Weights of a small transformer language model.
Size: 14 layers, width 96, 3 heads of 32, vocabulary 1835, 1.93M parameters.
Architecture: LayerNorm before each block, rotary positions, biases, untied embeddings, attention and MLP in parallel.
Each number is 500 + 50 x the weight over its row's rms, rounded and kept within 0 to 999. Layers, rows and columns count from 0. Numbers have three digits each. The size before them is the row's rms in percent of the matrix's.

# layer 8 attention query, 96x96, rms 0.124, rows 31-63, columns 0-95
104:537467513530570543478442548638426463406524527563460487564489551441550512505531575530487426501493481493438562443517517465531573610497483443514530533488534585521570474518488474400418534498496473539495427482565455457540432488504429461527415472564446529498489487490497593350446516523522552526
094:522511485491557502481457577522466578482476423443480529529456552502534531424468564444476473493440483498519506538555408478390544506488529484557412522465485543548357568453552459378500498450489557534522597536544438592388500470558498530478518510416463489511449592506491499436526532459584516558
109:502423453559515537515514458465513487560526509488458504458568589474561500453530511586555493498458477457527502448514514494547425408489459523441427453511497497517489387446512556603548476555462522514455467509550529540490577542551449485484571481648441461486372516435555568453487464526590390530
131:488465552472575592472493592492468489497530432460472507589499565489566554517527511417410531513466467516494562505525457517408518465499511517464475473542529513565414549481514465422457554454396535618476500512472455505370517470596494569436497487401478511592459558475548518520485459558513502616
065:472518392502530487544477471464513539518523427538409492525560471520490517501613523481479486506537454434436534580525387554517499451484446506405442442501476511442377497591525462502502456526569554474525589561557460604563603563479511530461455493533437476480489464489539488526583559450598460480
063:526487514517613504414506494507464523485539467471548547542535541437542445448552452533437561504470495416478534542519460558511566456497547443471481507493520465399553513520537427439512619474373556542444428583506545507524446443483540575552411415509472513396518496596529484532476453491538522403
154:475445558483506509505514533516409437510585423447523573572565572464554525498506494464437550557479496451518600547524425493471485449484537552478439468529477466496440515444575473426461561456382534591451545577425521449395519460508480612452471522445463504472474509524574460494441468544541544584
097:482491495471494442432401493469575468463517591465516478583473617479360563514546567563490524506447443553529534517471465488535508543478434543537556404490497534476464423478566493558479478474471491602575597552565444511468507475488582452548508537427522497489559463490475449510502535517411491382
099:466460625541476470558517495460519465506600514431476500512533492494562442562487490581488608527540434459468543469518502461428427537472591392541576504471485527492559411500488506556421525481514486618450493480515422499448475559524508537617493526462530478502510444499495539387430465583420514480
090:524532580520428500499446500546510495437433495553527471513416549407518571456528540525535525459568536535483499550415431468412493418535498464566528492616531488489448498492500472494558573435511434598527561553495563475480511468487546444467524507421433537519566503462574556562446626424441463428
094:490507570501483540489507507493530439467481461410500489575490490432455507518522580518505495520474488512471472437420496490384534535568515463560517520586454476498458444523430560420444505533522530598504477521581520483623615546457469470534527528441556521565451494607542620496413423417542494549
101:374438533527475573494597605458561547456484537480480471548431451500471512468618562512539469457427431529449499436520507528515544564424504450490444426549478577534461599487424442547439490462502469571431419494559552529469455557483514510553542534529528460429397518534452499525536467524528495533
100:539485591478462475488495673610390473506537511517486553407461467512570482495507490472489533496598481482465535450508528575541536459442537480475524581490468463495537533448487464503438422463460493560507413539475394440412446529588567496578493468538534552540506479480580510560450522524443444507
090:473633449504530522522500497512442415551504420452543584530503439515551457480517524555549516629452431514506451560531505516460511550606449576516458540512425429479590470434479525494576439573460487469478472489500522406549581483508423598552490488524567441471509479455550491511483427415514473527
084:412639465500541484402513537498473488559492590571466519480552518470595495559578580448478453460471491601526450586535530463456475587514456467453534500503493486540533497466518437419502431489431438623529473590524433461521453459500488517519543463561560509419511534449507427468471496564523449471
096:479573523564510458453476563458539544513520532476507502551517566455489550497593505435519535501543433540530426499353536479397502602564496444499461398476547565550484444496540361420512467480495421560538500496564493467477454460454572472554538520552571503512535585486495521414538529454457555488
091:564423511570445537616575470452489524534476346597479511518487509453496462501456530521482521461548543524477475496492485518438486450607564482459496488540462424468394495540442564446559605527521481457408547509515533543517524575537491459422542546502456460468484475538453618487495487419543555548
099:543548518423510521512479479559486507449456380501517528509449417527572467484471389463596505462541384564455458552575463482477498432602504426478558554588447512594546513442558573475520457454502557480495512477523503464578503462496481576578474532432534540574488548464522522410457477431542506500
096:509408559472475493641601466499545424548525474472467568587518527557558521495532409593490547610485487478439549542356477495397481473501513543509461439535486499492504434542476506566519519548512549447485555471468528379459501466486500504466480513487491427556489455513544565469491415420502467537
103:508487482439477520562491360488487499482474389483514441553568473544419513549418450586483438563438467464439519534567466558585483527481581545538504515493501603447550456510494549523495524518520556465447599427415519521509525466451426579476454450483425482500512525481403533483549408555482566514
094:400449458520523501524538536550569452483583566478532528575497435469489504449578496477458428522415472537503540495457511459514503535496447453489469472596482544452510491539485461625420529582471454487518408582532579537491424583432511514574492428409498526462446491567514446508520444509602521403
090:429432482466505511471440628418560595418443448432496451480457534561505542533402459450511392475451518449532536452595534452576511504443556520547510473582458537515455551419511529454441526412508534523513469471479507500575533412491521514479512511466516486559447523445585554514421585526490477539
094:529582533491530457500508464511534507411461470501554487496518561518519457530544480577596569478563475481480490532414556454446522448549393454474516467524566487484522457625506543563482542496510388413458616499487522536451478526482470492492408469362446499483594496516566429497525555414516549465
098:457500615615509448497534478481496483528564534538492511506584516440497500466539496473443594496448486477541523542513517434413511619513439472472554525450494407483557427474499455428435494511488507542445443457535428464517495624544575465522495556558541551581488576490472512458491544472505515342
091:505463500527470553550473416531490543490455396473522494535446489481488532493476522603517555539493461518439494523480434539435530483525451594634425540470551550517416541449426561516600435517570557490490583393493551518518582441483479474483566496481444478558474476510440520505476432421478479629
092:470573513534506531487493442431447503559549490588514452522582485466505456452596544495509468478438559455453503548594517581468534568459547573468444453511490473429583462511450449397444464521464442574379460524489540454486425475466549558514449471578541473408503589486469523559569491531532547432
103:566449583411481465585610456529473465500526477508443497487646476536577542508466388531493557576521576469506527524367510474458411480527566444470558522559538535501569421537510482490456551482524482449487524433483463393471490480466469487501479531564453543526531581496550523448458440521490550460
096:479491483526556465500443543409541525462512507435486493529462451451553450518429481456476475483486513394485482544476563581511491543481582541606521509514446522505519496478450500411437401536516631562451515480473552438563492433439475535542537485536570433572488523556509544615400528606493555438
113:502448401563485452525528421537516523548492560595413538539474431491482518504411448438379553479477502488520570571515530580529538501416607505430485475413450406509509549495475540443476555534492564363485519532462534494581509508502498535501487524500514481524505446426407438504480473571558544472
096:478519468497544488447480417519517444514500560517493504505572534378479502450511520428524504492555592457554480523423485470506491522557465441490435580460571558573488506581505411521513543600498519497537466532455538521480503580495444451406473436557447634507542515638566471560566468484536435448
106:460551595674478535533536499569504519536455485483507515533470458453540570460534522530403519495453474506447549518435464461388572602394476502531416533490466456493534542439457448446462535504514481590422473449502500480453532530493582560587517485488518530519479529416499560448520543483391495510
073:466475499559559496505470495476475432494611545448495510504541485428505429446451522602458546537514510578559513471570459496466522506549466540448582508491536458464550393569496520617533521568475522509458343521470535556511510559545515473503514447459498506522500429553487526479520515461554400336
081:562460507454530493593559552540431403541535512515458574442513479560626488490434423517466565596582585425468539493417490521432529371485525543527463553552530407490574483506494543518495515515476552449466475539425497391481501442525505556442470471539494471536535486510599501531480476507516431518
# layer 8 attention key, 96x96, rms 0.116, rows 31-63, columns 0-95
106:580517464481550484500433551546505456428510472584489485501512504417491504553511525477450456541497429474460499617544520386555525601512514549571509531491547476519536483597480534582393562485456454486549471468424409548534450461470542481517341489506585461492559527557503515531484484473540442585
101:468561496522427513608478486508464535455433457540484472425430456429482569513538599533505492457494497561416538531551477470584534583451437542515532535479517472451407463429438484572544444510537460536481515477477511414560582481474550517492530528497517497389461505387568540525567546396570435494
109:499493515560561485499405549541380504520551521491510515530544504508453512498502516471374427518511571453578529578497499547437480540511562545534423508534573376454486536596560415485422504535584500501443495525450477489560490494467519475486421536408509514495470495547415411601500429532434553501
121:469488478508443505528549574506438490574608467496530469548499498512507447510476530526505481469468536479589524429463446552566451489545452457468438411474440385513515642465598482442515492518475472467449525541430590529555439534479468527526451499446520424488428465569516512584469457500433647491
085:388514526538486551378524527475579431516484446431585524517511457476443534508545594462500455476595522551576434488490554455459544492386477476455487539511531451517478507525433568567535476511535475555479430554486419636496460503540472561525579458552533489484485555558500388542477538478561529481
145:436454494518498513429607571531444469526579494446593524504490497459484427529542547517496451525443468458538538481492457554583502459492374496447459415478456411504515542519575478454504501491403463477472516563438584568535448586510473562582470463497535385492473436561566475574436483527471555464
085:522495505485469475456598602526406402517555530462554581556515553434481436511513547550496458520468508437566514482506461541554482475547433424479424435582447426519496566500576488545473459493438435451482508640456544484558430503532507563571436522482518500504481422553534537573413523464465496446
098:548487550548484482607468573475533508463545528473461422481500509530504608473463539514588489476469461423546561513474466428545522456444437415584496513479503530516477481496435424605436554458488478512526609530425447496545518407464488541499471591473413515485563568531506476409488502520500535357
102:429546461443506441557547382484537527512499432517481488378443464573525547496524518567541606526478453398483466460401523475483555417592528428492466537549478447521525453550579488543508532529494509553510548536436488503545541424562477553465518546449436571539519562489518448425545548425453555454
096:468462523439440468529460559539498521457497436481572507580489502515464614588448477579507483489567521546454476543471432470402531490459432501624541610551462491497590573421486460492495463493576437628520480516509447422522466480457490473508523510481545429544575505458478577427498547536429526482
100:427469509523488544496454471486453412500498451472536465585517522500533531493577501520629516464521566476519454530416475396423499578551537374559432553559505461495521554526470490384501369533522483550525453521532589529533495448574423471546503510523507480484557554427460543455420453460531457510
097:521529490599517511585487434455496490560550528527460416600463415550564482506520472583537459414563408428485501500492513457557552535562485486386445534474530514484456566536469513472519507514392505471442461462438475627528478556477514532479512531563472583496428449533400425543505456524532544448
098:433487432419483449445551546480585566507496491544429567402456463488529582534544474587430538506589483543518476492407622450491531510523464512458436543525535418534574473476548494469504540525498454478556497475431510373531465468507508456408536491558476565513440531489551598475463592452506528519
096:479520627479472501419444419559483434508501508517445553454513556482540470610527412554478494609484577516488439524395518480445432616545544495534462544547528457485560461608390488511495424530473460394450524486532527441498549528531528460530462508540451471550506558537521515506486456456515422491
086:495558498552556425525493475484478475530548542610467517435457489492525562461524504602551474498477528477552531513533530372530434597443424535418535513463543482424474419535472534446459571493422519553534518523473406588513481447549530481570494552506520544485514453522587450544395591520452413479
092:496549489596513384650488479504522399549533486498514473522519482504572537439572518545588539447533476505420469424539504445498505596473437467588550487445552527449475527527500476507463497445432520492472547566519435514464504476469487484572587489521540566518582524496445481405391429487477550567
099:468398502528459578459541489539396504531479380510568497614579535515479498565548519372553469543538542455374495459548474554484523519516561514481522527543492497494492526470539467420527431510515489601398463520547552461483514507491437510501508400453559390458496428455473531541542467529516503546
099:562519469486525476473435434563439438509394476497527609536483517459448461503460386594450478534484559532458445528522503411408536514594551561532515560575446569557477501550560499429504564471502482488400449520547581402492445441417546489562469500447500482513552533498558525470441472495503545522
096:502503479491416508497530458509513472526453439459487537489521516551522570601509419489485558578532585483504331500452469580436487531483518470519445523581464482531593481493444530582536439517568501433478486512549568399501512547514464483444545490511503455576536558374466526470575409410506455522
105:529523625433450587482514455518442485461538536452564479504542528592469423465505451431441514553397521503553450515559471558506533445523554443484503446500462577530442501547539525503465482448521478459475574451501524522444529531449534570500522516390429493439518568549446342499605474522525565506
098:485528430562511519475487436470579510513507519463493435482407487528518505576532443524513510469532428400518515522492451423485437536476486452429425480598484498536560453552425555649460490564492485441492465488484514585562443578516496509603471528560569573533543453506450476506485523465601434397
094:493508514467524487555326540489490513472546581480447461554498471495521491454421537519509458388501524578509547508543471489528572461477493488522473507479516531549414526483633530396540550460461611528497416516538481509529536532433566522408472578519489547412475481488502478430458532631507540485
097:495551504488575437453541452526529492502464438420527526452529485473386487530482580499495447504473509536429479573401451569498486450494475536547581522538527540484548536448487484625499481491547404609431520579561491433457440476481524519522497429421551502547597544429492511522578445466526596434
103:430555436506568548546592469513529548517493416504494456413454424458543540470591586530568612503487476432436516483453496466404457552535419534510567467552489450465465456545481476434558526497544536554532570433518462523487528492535373525551497515502487463515477516449463573481390572440531480560
095:533501620523457533509444495570401500536493467462570496580559540513466429520399455493419558538560554536485452485435479503474543512534551449580530564478527510492515597482492491468510389498542532426455532415482574467456541496523445448477477487476445393503489536512385493510571398502470563573
094:452560542476452549454537439541482429574565540575560499435516431462588500525622544485520416540445452504535405513562488508499476576487416510449518528572472534430454456522462486445474427415479474588523554518483449497479517557424446533516539514561474522450415479519434469635495548538518482514
104:503524448437482506538582491465484483499448464447548572402537515579518559521512472527505581548442556512486386452455471621401515500490486513547491459582438532508564462465519563492509446493593500481516428494544537421453475535559503519476638468447550507531522518371517542464503525422494532590
094:472516526490460493462399497559458452465590593489606495465533420429538453410554542527586575374453447503572454463540503461496506473528466474524439557561507444555444495567542536459545510478495502554549471532471480445540574569552498451442410581514486576497491491519506474482411470600484459520
118:511406417517530512483561555596427500474529508468567530480409511504492477504535534390492536458503492412493534430633479543526504485503552517418548450504480456618509454524490545479561500478552519525471508465484527520449528515456431533500345430505484498480474486491539524587538468574490354556
102:491475527581524552427567560416645495420494521538561491538467497454489485422514486501539514482511486547526510545484462505479380491451455547458511419450450498456537527509425526549465480566555460458571508547526451571496427506652522484615536517532583492539536409461479514480475525436542439545
109:438548486487535510550463429564505469511530411498504500516406463563544514563520448545473604533574438531451468510486481455425522606524461459525549592496527411484523555495514501458615433476450533502570566406454459515467533544502421572484476484521387508513466586462431522487505525460454522614
077:408525445532483566420521487464577564479489492531428489390447476455535522576510523523509526603498464407486515486439509436436438478551555532489506431544456402487601483521432486543457550616501488476600558483522527565544533532532448439564471521533525415551505416500441533495535543508523480412
088:462488438421434504403509524525532509504434484471500607417512499511508532588500459517458526565518558568535370499425509572442470548476514501491456521582468468546624439458469509549532464527576470441548429531519523387501501540502494455421531491533524441554528513399533593518542499443484426551
# layer 8 attention value, 96x96, rms 0.0886, rows 0-39, columns 0-95
091:474472473514448518583490472599473527452505565498532513479421491436488516480541502522489473504405633463447489514552382446540529512518527482391509511465470585436507387530500577534455505580445409448543470527557591467404489457460488488482482441482450497416487514559502540576497517486440456597
090:489454466504529485608476495556519504502509536540502504513437489432487468428544401460491505447505541459496516466587393516537477498522520476494543529423430487471471450436486571556406533663463560534613472511514591527484419516384518501548499540511461606506452575467462595514498465542504491464
094:538531443417426592552496608414500520497496486496453503534451413474542446516557463508514491518511609523411421536528458460538479533488544474419424485471473569421475456516517508513502474611424515479540563525446501565581479474445519475481473429459459498556460557483522570498500526666442512463
097:426465376488475501585399453645575486494483509557492497557451521500430493549535560484392458466448518508466486557493507437497543612441530505463497511533408593535488525556496565489542552541481539466516554484492554559486472457432487521420500505564512383467487489476492498542448416537498512414
093:557421452401564573525522452413545485459459432453580470498526507463462489501508480404556489503527456480551433427571491496484484510527559503525502511501417449444514521535530525488494463642492561525567417513596562558490522548559459495474505384570525550441455468548441570525532486547619512490
083:501562547550460448478491492520420488513460519509421510568410531533577496493550572476567512540439470540441543537455480490446553419505456484449542498482598544558550493461461511506503429500470445506453431446484451521541459489646524486487499615463569399423592546459578420440475533444472500435
091:363514436419514582465451580450560481488493485480507501473499513481522525365433447533460476513548495552566493493478540429492489447532499521430567468550499476613470461468456539542512579435455548502472559510502492513650566545388452465438510479430472544549523585502513506456482504556566523463
079:498448402452431514515516591560556531477484437575536503474587542587492467469570510533443471462579479447519473506523443577522474587475482476583428517527474504498550583468504519463500484483480475471455525536546558389470541486374449529470523458467384523484484411472508590562601542573492462497
087:540461583479514514444498520475513487494497557387510448441484482455407459492498541546477581457580442502500486584543480564479467403483546524455414459484516401508379435517493472543439541444535509568495555539448442550585532621414540467532506566518442538577473552551461442514519503584487510503
098:570475497545553554506565465440495515493484473569501523534570555543442428533465610498527567468432428548409512475497517549477530515552517589490370554510492361533544586502537563473579490524510477485462523466466421515493456522497400486448491493505430552497557413542496480605506467396520484481
095:471436513416559478480486633490510497421454448448528506540457513464579536516480476488516471492534480534527489476588527440508579541443482585574543382530529511584608426414492435518551473607515445487495570526482397520474532550518474510519489445580408533539520470464486508462493468434456441429
089:491497554520367531449512544514511500485523508611543491499499511545527457517479486582437468552448499468537465481443574646510527528419536595433547509525472566535484549553449409438484501378477485499475543501470393461413534468470525450543498465599567473551447523505478475529526503545419538575
103:606494552543418492484561494461494494457473469495496523539546445442612562603503497466541487541479532477420490482544516598519467549425523555508476507502399567401529594396494439468499452575513500447466487517425466417476475448539472539431499436507514459448469410603527502529514512424427460495
083:590425568472577459480557520491493493480511517493551497440496546515414464521494389480508482475445540473599512496515393547514435478585496541598538541497466508471512440523499408533477419486528353526512511513573561440480420480464526409568516534472494553463484538472505633514503590473447529505
091:457526460483424616505459498422592525584505476520486504490435425482513458498457547551412530499522467513447496483423552530521520467527529539399458503521470497634435511558504570496495538450442549513454504509471429566565596543445466499439500559397476408575509547508509436489433518601550542495
091:498479506500459476525506614511545528492492414467419521458441508448534490427496447573476475507589569546398485507510484533575507487566474534488503534496480599479524520492482414440425502557460465494451463497429411428495450377428407491495493502420448534588549472517545523535434573600456451560
092:441424479488506399508481519601567491445449457572466502589508561554486458500542511448465494543590430561405511511556561492483529540405463405600507510478495512462587531357481483499521495481485595463468442448523518546541437518558504533496485527598465475451566461461508457583509559521511475458
088:550408449561573458540467423507493441514489539467574490458532511486395566541508508391596542477398463432501492445577397548499466545468512522520482489451537455452491513510530484560487466573562497535581421524567601519472469509528487496618482505587568526425439484552422482501518450490504536477
086:508574449644439454511457459545470497573509582591446518523503479550531523565540471563448509503451532505493551535414492492517525483511478537471451515478486562527516537578470454460551485496501472488485552431415522527452459376552517546485490590503581445575456531407556399468407439468420507437
111:527510522636468428516536456589437514546517537580487560432465435565559496468521504591408578521477471477445569477426494497552549498495380542509504477478573548563560494456468498529504474388484462470438462524495477488464457462564566489525497597466500514516515496454520398439523480407411443516
111:511528533554520499427513487455454478492503544473485489468528465550494516558506496555533518537437484476508497496480559464503456485464491617469573480510562565490472506663500402495538428429531420545477546469485415523529536393651520435558486373530586518412428451517551515519469495437515496539
093:582467473527498435522470440574489509540480475543517493512579459467465451557468566553576537538492497451541527499579497401552493521497530496507479469517603536582566514512524550478458479588513459511456434492554623341393435509518548488459534532497464376396491463474493502442478520424473488485
108:420423540501541509555454516634491494471520438504492535511438522445522488455481537501486550527532444440457461434557566500564515587399529466496576459487545504500540423459510509512538533541465619522541466464458423514446518486502454482574507368523486545524461505498427608465463419443484465626
073:572535482578489447557513546604510520509518483470488518536534543449501562601431501423500458436440453516512488530469490488523527577525445554505454537489440480447436470418542496534458492572492552509599434492510500405450392508522538516412500606517510363586420542509523481510511554387505477491
098:583535574482560499487510569536548511494474431443566458411510569495507487560507362482428513460543451505527502579449517453514441476454494639625487514546458429536488523530515454478511496489523433506502553500460356507468577579474521426520491484494539458550428519509501600494432566477482519474
115:586454549516463498482561490424517485535513469560531462478564457557508475481576329520458502462489468459490538441457462600493478454557505581569540592473368486567476551442526468461385437493536485518496404486588527446411477506523571477551522501528538538495486495484521568502522573455542523527
108:544498458548549450471539413540501498528507513572507488505631540527503508514535422419503456504411491465507540540487493533456482542505527479498473556497454542480506632516499403526515452529520498490544454508555558484376423459566585516511483486648632547488404484486486481506548516459498509381
090:545396569413534528502509516457527508464492447460547459509574554442381505481501426443556489455593495453573482503599459529462454524525598468538516547491432441468513499446555496480438471602520525546500481530544567429481440542384483505462510431520459521499477517545443606537564534538597535476
092:534543570447433513522463595525464506515509454571453564519485509534517391498571521509500426481553464536593463520377583441545493516398569504449539555501460547484478481505479497408465458431489504570551547431417440526585477439496531439521518396418496514566492548423568577506508483500505528511
084:538530439496421501522458494435589512483486477473540496523500410419585548579489579484440460531494519539398505511475577521501478510354540580512442504488489508504489536589466495491546541496481491485466574531397504535503542514519533527476467461457558477584494444578573348517446460466399449534
093:464482442528602443532512437487559470543487447522483518464515477515567515365501442517467483497498538456592503491509556457508556507546501542536556517464437547498544647597480487430538516590538445507533455525551484509388595382543437525494495388512535503539465465493535527444451500505457440580
075:551436495450514611542507476471550460448511478479608458521477531441422471540404497468463492478542436454509469470600532442490515533588613617470527524508379442537483523556494536481445512522505541535563483519586437498467565543508448481482516442515458500490470458539387495531521536590586506576
096:597443552523438523488529474420486500455473474477508518599527491450512552442485492507521469508528413483461480530579546472497466484475541492456466448557530499428544568454506535454531580389471507384440479480527462461581581503445505459517596489461538634444404496576574515497492555410487506406
092:449442541571572572479529509414586491567424470511443483480500433494528534499574547468449443484459559545511518467523486477464445473506466610441532539522428617457477471577452464518385460505543480493529571502419457502519579397509513567463450473588450467555453586457519525443506495525564437483
101:484347561520540536479480519533475498495565584469518464481460406479495519469552535571536495486605524440518526492500447587456539584528483574527523538456478529548467528451481447472477549442553507579540484538483477402543486480311533575466549531511511488615510519534529564442479516493456563479
104:481668464461527501411434537551515484540520531520589446490545514481586489456421405511394532491501562552542518486522427412578546437438504587587522462509485511458525520562490527523470497521505441441507508500533533483438490517531605503525438625441478487481519486468433407442510459504465501513
098:561492610510449465523526492375483475434440470527468513523573433437459513483424528531540547476520342530524530525490491498550469485546562548505542432584473500391520524432566575495567582527465416422450483508508524458454476565483522443437528481528555530436393448511489514549468516540456539462
095:534447527510479511421492496495449506464408511428482535431495421422587512446548525445429449546516570485476469477548498513469492492471495462484458532470439561576495550524517546536376500564577581543498483484625447481579544457598499592384511449562564471563489528543584503510488525482568487452
101:490438475459421418470490460434396512451513507507551466501455573480359470535613497561496508500433574479525425524517506516536582589603422520516460516450555420549509513499539514508521536452460531504492466517499500500406445592545439510414508526435406511527527495528500529611538495518445532560
102:386515482481458459599460477503532446450394486561534530435538540437454519455502448549499514523463504482499473506434555456578499483551458631446448532498600473501436542470566479511583549631523541459476459521473543520525561526475535406431487476457491534546435464606514456597502472568479511498
# layer 8 attention output (transposed), 96x96, rms 0.0875, rows 0-38, columns 0-95
083:424543490501458441430517505498509592539569371507498440533566519546470438555453402479485496396530436555576442539430502538587472403519523552556480508546489521519567570534464532498559536450561516576477434474439562502494522481478493476486525532484594426548470509407479559426485468476579505435
091:347525537497441528422540499484439666458581395509485440518563555539542545563516561567613419514498467550536431506475534518566525505484535528517466501522427398500486540541487485566480483407532440521482516501474502482513487483505467542424520513525544376492479481426473446482504536517556509504
088:453486526579526452454567509555462599387503452549527532522542552429559474517494563528517473483438354513569544567463502473519566434518451516608505522547480488505557515443420466587509471516557462536503513443454472422471505514461438511499533498542655527533496487408464510465488514397500460528
092:424492590579453455476630537407429558560530494459494414524610585461521499450520480456530509412607486570555495535480575571522423437484455513466547466525566439489504489460471546497505484497485508538468465475508510421466527528443507488587481602498540483450505535521450597519434476418501506539
095:464524547497437518537556549496641627450570505534471428513407519471518508526563563634455471439454465484464597529455431500460505442459540536455524515485500451511518465470447502501429590512434447538499534513441505504480465513471545485544584459454519536556589526413582431441453519470448523474
079:566554521430600460564444484551461453515548469502528563504552439473444468476416477489506511562594447478530448448576454524560477497444518502521458387547437526512494478534530517520486496489453591440451532546473468557562443531520467523457385403659482477502477481549465517435586513542485576513
088:487423503522533477484576440528467603566466562488522543435498477519502483509647594510525501485451434416487518463505531595392523535504450448514491506440535427459512501425532513436449497556585502509497520543501553485386438447507532591537503524514464618473512403512544572499499489504399471492
076:519466601485515523451527484424554516484444459481438504464431480452482515480601526510502474395471557548491503481459614520442512524595479456422538449472536559472504441510485439447594549537502427609515454462542536486517512523520596488564623518390559433429473514458567529541504451460502444496
083:506455399490483527427476514474472558462423547527524522543604523503584528538514491488512450579402607471470480502491555429458537611483489485555483603502542511528499609458576484535506483508485477478446539523581469448445402371573414520495476424490502475522504513440472557479472534488545426555
092:546459583443422395546458483488475401427430520476477558525479511532501534471512399443463406541536572428491554552516460500478460465506546544511541452451595525500453451440493469529411528529485490532526464497580541520582441527544587522582587540464526462493436588478521451451458539577546445555
084:498506578580496442535531489437587490547467509552487470448445518492608482444574572520516477515476395431495535538404502525454403607523436517411546544474435434469396556530460528501431525461481514493487511444480531535519446576543403470527531436458541531548538487486553545458556525545504490393
086:526457430482559512500492492451490409491441516468484488516529401485440503464534477452566564453540473528517581580487544330558572499532445511526445534544496550426504536470483483550570569629578500520506493502530468470433501443596584472461449534491465511511551436469524589558479479445505477399
098:560553503406538461566460533487508393475474550547390592502445515488473454415427538464456486515500453479500558484499461353555498462567487459538511548442520565498557472578403522500506517483456496558571433483531514543500577580531467352556530535525580495517528565506511440503490537504518490455
080:450525504484483551355428466505521486441517451501512432515458470451527579583441525590505533511504527534423428502433522553506537555511497538451473469482523498542441547531515511544459540522543514487537540457464538624548566427533471529386497403473468392553589511470445462460576421507602498497
089:490444429476546419514571523571420471473416548518575572502585524510496495498606476476562496520486538520549546478510517491437537493500462446580507460479544474471542496382544479519505524507580502507494500538568469425443357469521561507544479544571459594480462466514456601451473535432379446518
084:447538583469598534458507446534420324443485479567534606487562428553502466562484541492647452516419484465530526460453463493503471528504457460542493460510450555486477470552473473549542511432573515540579429461543553536477551462544454522491497554502559467537515563510445453485517501430476439446
081:590566622515551555562523441422521480528608511530492480478472546473470513482545582550626478458541489447541486429589484516464459558481497496403519483567406528512434444603475500433427505533419462512485508483577504449523482526500500412572479496535508405470451506538500479434433430471504511499
087:442585557455381547500489576417559535496556423510478402577451527533538501498418439594413507499560539556460473486489542498566483489519578596513552546505435449487536543475546549488495537459394482483448517497406456529507528507535481517453517430461468400536551522394528432507501528509538552520
092:471471476513493443516463489508346354534504509479482503501596520497465526485410424407491530564587555537511431509552554498552453488502425495556521443554519497516525480505569539533569439417527554482529489467485428491552532541441459538460398574528502487465469517594425532542558518503524548597
112:516500475458497429524379491511435369545465440509538503523510491566414543479465426395548487549579540559526430489550518519567505579574515452502488446522425551475524523553542523522593468462553500477441520471537442511577501569531468495432417480544437419467414463539478556506597532565527505485
108:541513498529432543566451492481588330552567527472552484518436468506447481444421446463377571459490486530473573605523425431514519478491474533494487496511499495504527440440540563499483574555468562482477527491460528532432581491495443591473444492465476585544635478511451479457555480463494508511
083:488667480487468485543487460489550502458471564513483469574490534530541475524550421487405488396620475588562480489451512562492452522573472499468498404475505502542443444527532501494574502478422548492539465541416458553568406586476516492556526432479454433488502512597460453543574528514483459461
107:443599520572474546560586494485572439570557412478519412475501487538522490487571463474611447425497470536562608521499435469443452485542528542441495580488423455412470485534452516489427482524529394467481482528490553451451475528515472489492548503508538490492517497518523419541543608534545469370
067:420456464463479555454504563449410510479477533529495536516592583466510475449474516546519450581531493591530410495484507483544509442474551458443548595540416567525441545522439562532373472479494538426501482509510472560533500577459500420565441562561538413531400526588452492519522556538495437489
097:408423437523459522530530496435472368484415550497491498508497521438558558469490542494513519560439549514473440501408570487394467472539427471427536479513527475606500534529496529530402460520585528501486525480584614587495468438514444494457519463458447508537590557547479544468557470526583451481
117:410472425412492571457397563518525412461568512460490463501383482485444581529515588549523481511497559524507469482491507424539574541508508448465445379545489514556504479558504450547476579512521516598561516553540481612535451503580537491393474486516416437539561485509489478469502442499513474458
098:474456570461420504490435588396514525505550558519441423490429491499427550461469568547450523466593526542498435525580539455593485440483488549475563458572442559497527477536463501505495496519400544548472537470459437511543616515437515492436493510496419388474606509451516456530522478521524578552
089:445503504532494615406557523461579627427495546480415456487453537447571500545544620600500447428418506487463502483474500491486501503459531534456480524488534501543421509503453467483453527527430463548562443534478579554484494454539518493534613457458544467503577545446527417522401497507487416471
090:439484456599580594503546393501511459458515513416513498520482458410524524445505549514602481474472441545483566591507422477476533451445494448477404513582561481480452456527423467579499514616538506495458535488490485468512536494524511573514496566613574474361493439519499492542502512461485456481
085:543536420485465433598508517496430425526415534548455572518559569531507440428485486466464516550480485440562587545458489421477425440586426440554535539490509499477591515460483544525543505490519576517524472454568440439483532535467421425572510621508473560458487526554477564454426537469480569540
086:438513581447470476560526509488513426535575506510501436418389414581469529557536509529509508468478497549506566514477421468507411489455467479464549426513473501508546448508492466535577521368558551495455510445459499479486587511453531545482570601442450568534608522477531442583564486513495604461
074:466437472500441494489531532430645579476488536501515448512459531515526535522580493575527492427435487555499570535409496446523496462434504509461551516501567438517458534448513488527445621540469433486542505491500509507447459499555568493560550541453476553566516590408584496442407510438424443393
094:451527491512472559374514535550526510491565522561459506412486402494471492519469489535512506359501503529479463454447421581425523472398503537586440517556502554529489495563430540553448474545528544508508515515485557481442503555584476538487486463513494398630546416545402567475445454533506500512
089:490635534419475546545552443546470614462537554401548396500545494471534476466508457441476532567515509517563527541481490506623552472462499442532411456511558387493495426549509548489549514456457541459496496450571536525525526472510491456513501502488506535525550429397473397529437437534520588505
103:529663432469456554557569506468537481491516497513487590506518408485414486532467423436507512513474516535524475504466578445640508473486480424502494507570535497498532432487516503457547548508432518473409507556517440595465407579532426567488426435538496499492486430588541485539501435491502510568
098:425486557547530450477454483358486535528512468472491614541435467489491574552561569444470456530488478471538520512516532487559460447613521446378504580472512513530437561566587496465488414515506460486535538511494549449514504480575501414525531494402573566439449521436533465578433560482536484493
094:463474444649475476407488537478567520494611540519470464523503526469492464504497511541486460452469549433476446500490471433424425604436497591532428600507509510543475482506454514522413449509527525530543502523529486587499449456477500494518474457460492497628545511541509622381457571483481440450
095:512624527463492491538493464563511569522551478527533366504492535504426478585522492463525474465486514510585539497491502543500520436443444473544496464518505464516552462553393418557623555489526417448449497538448482508332510482515506523482454543515565521503579493516401456517558400506471549547
103:545518448598534483500491514490516376533456589564528491539543507454431484407556524491575472472539391497474477507425487468421491556545479460454500539542551514500417494454453489531538447552552419570488483468651520470460520504416492550434468453566572483527457534625528565456534516495486467461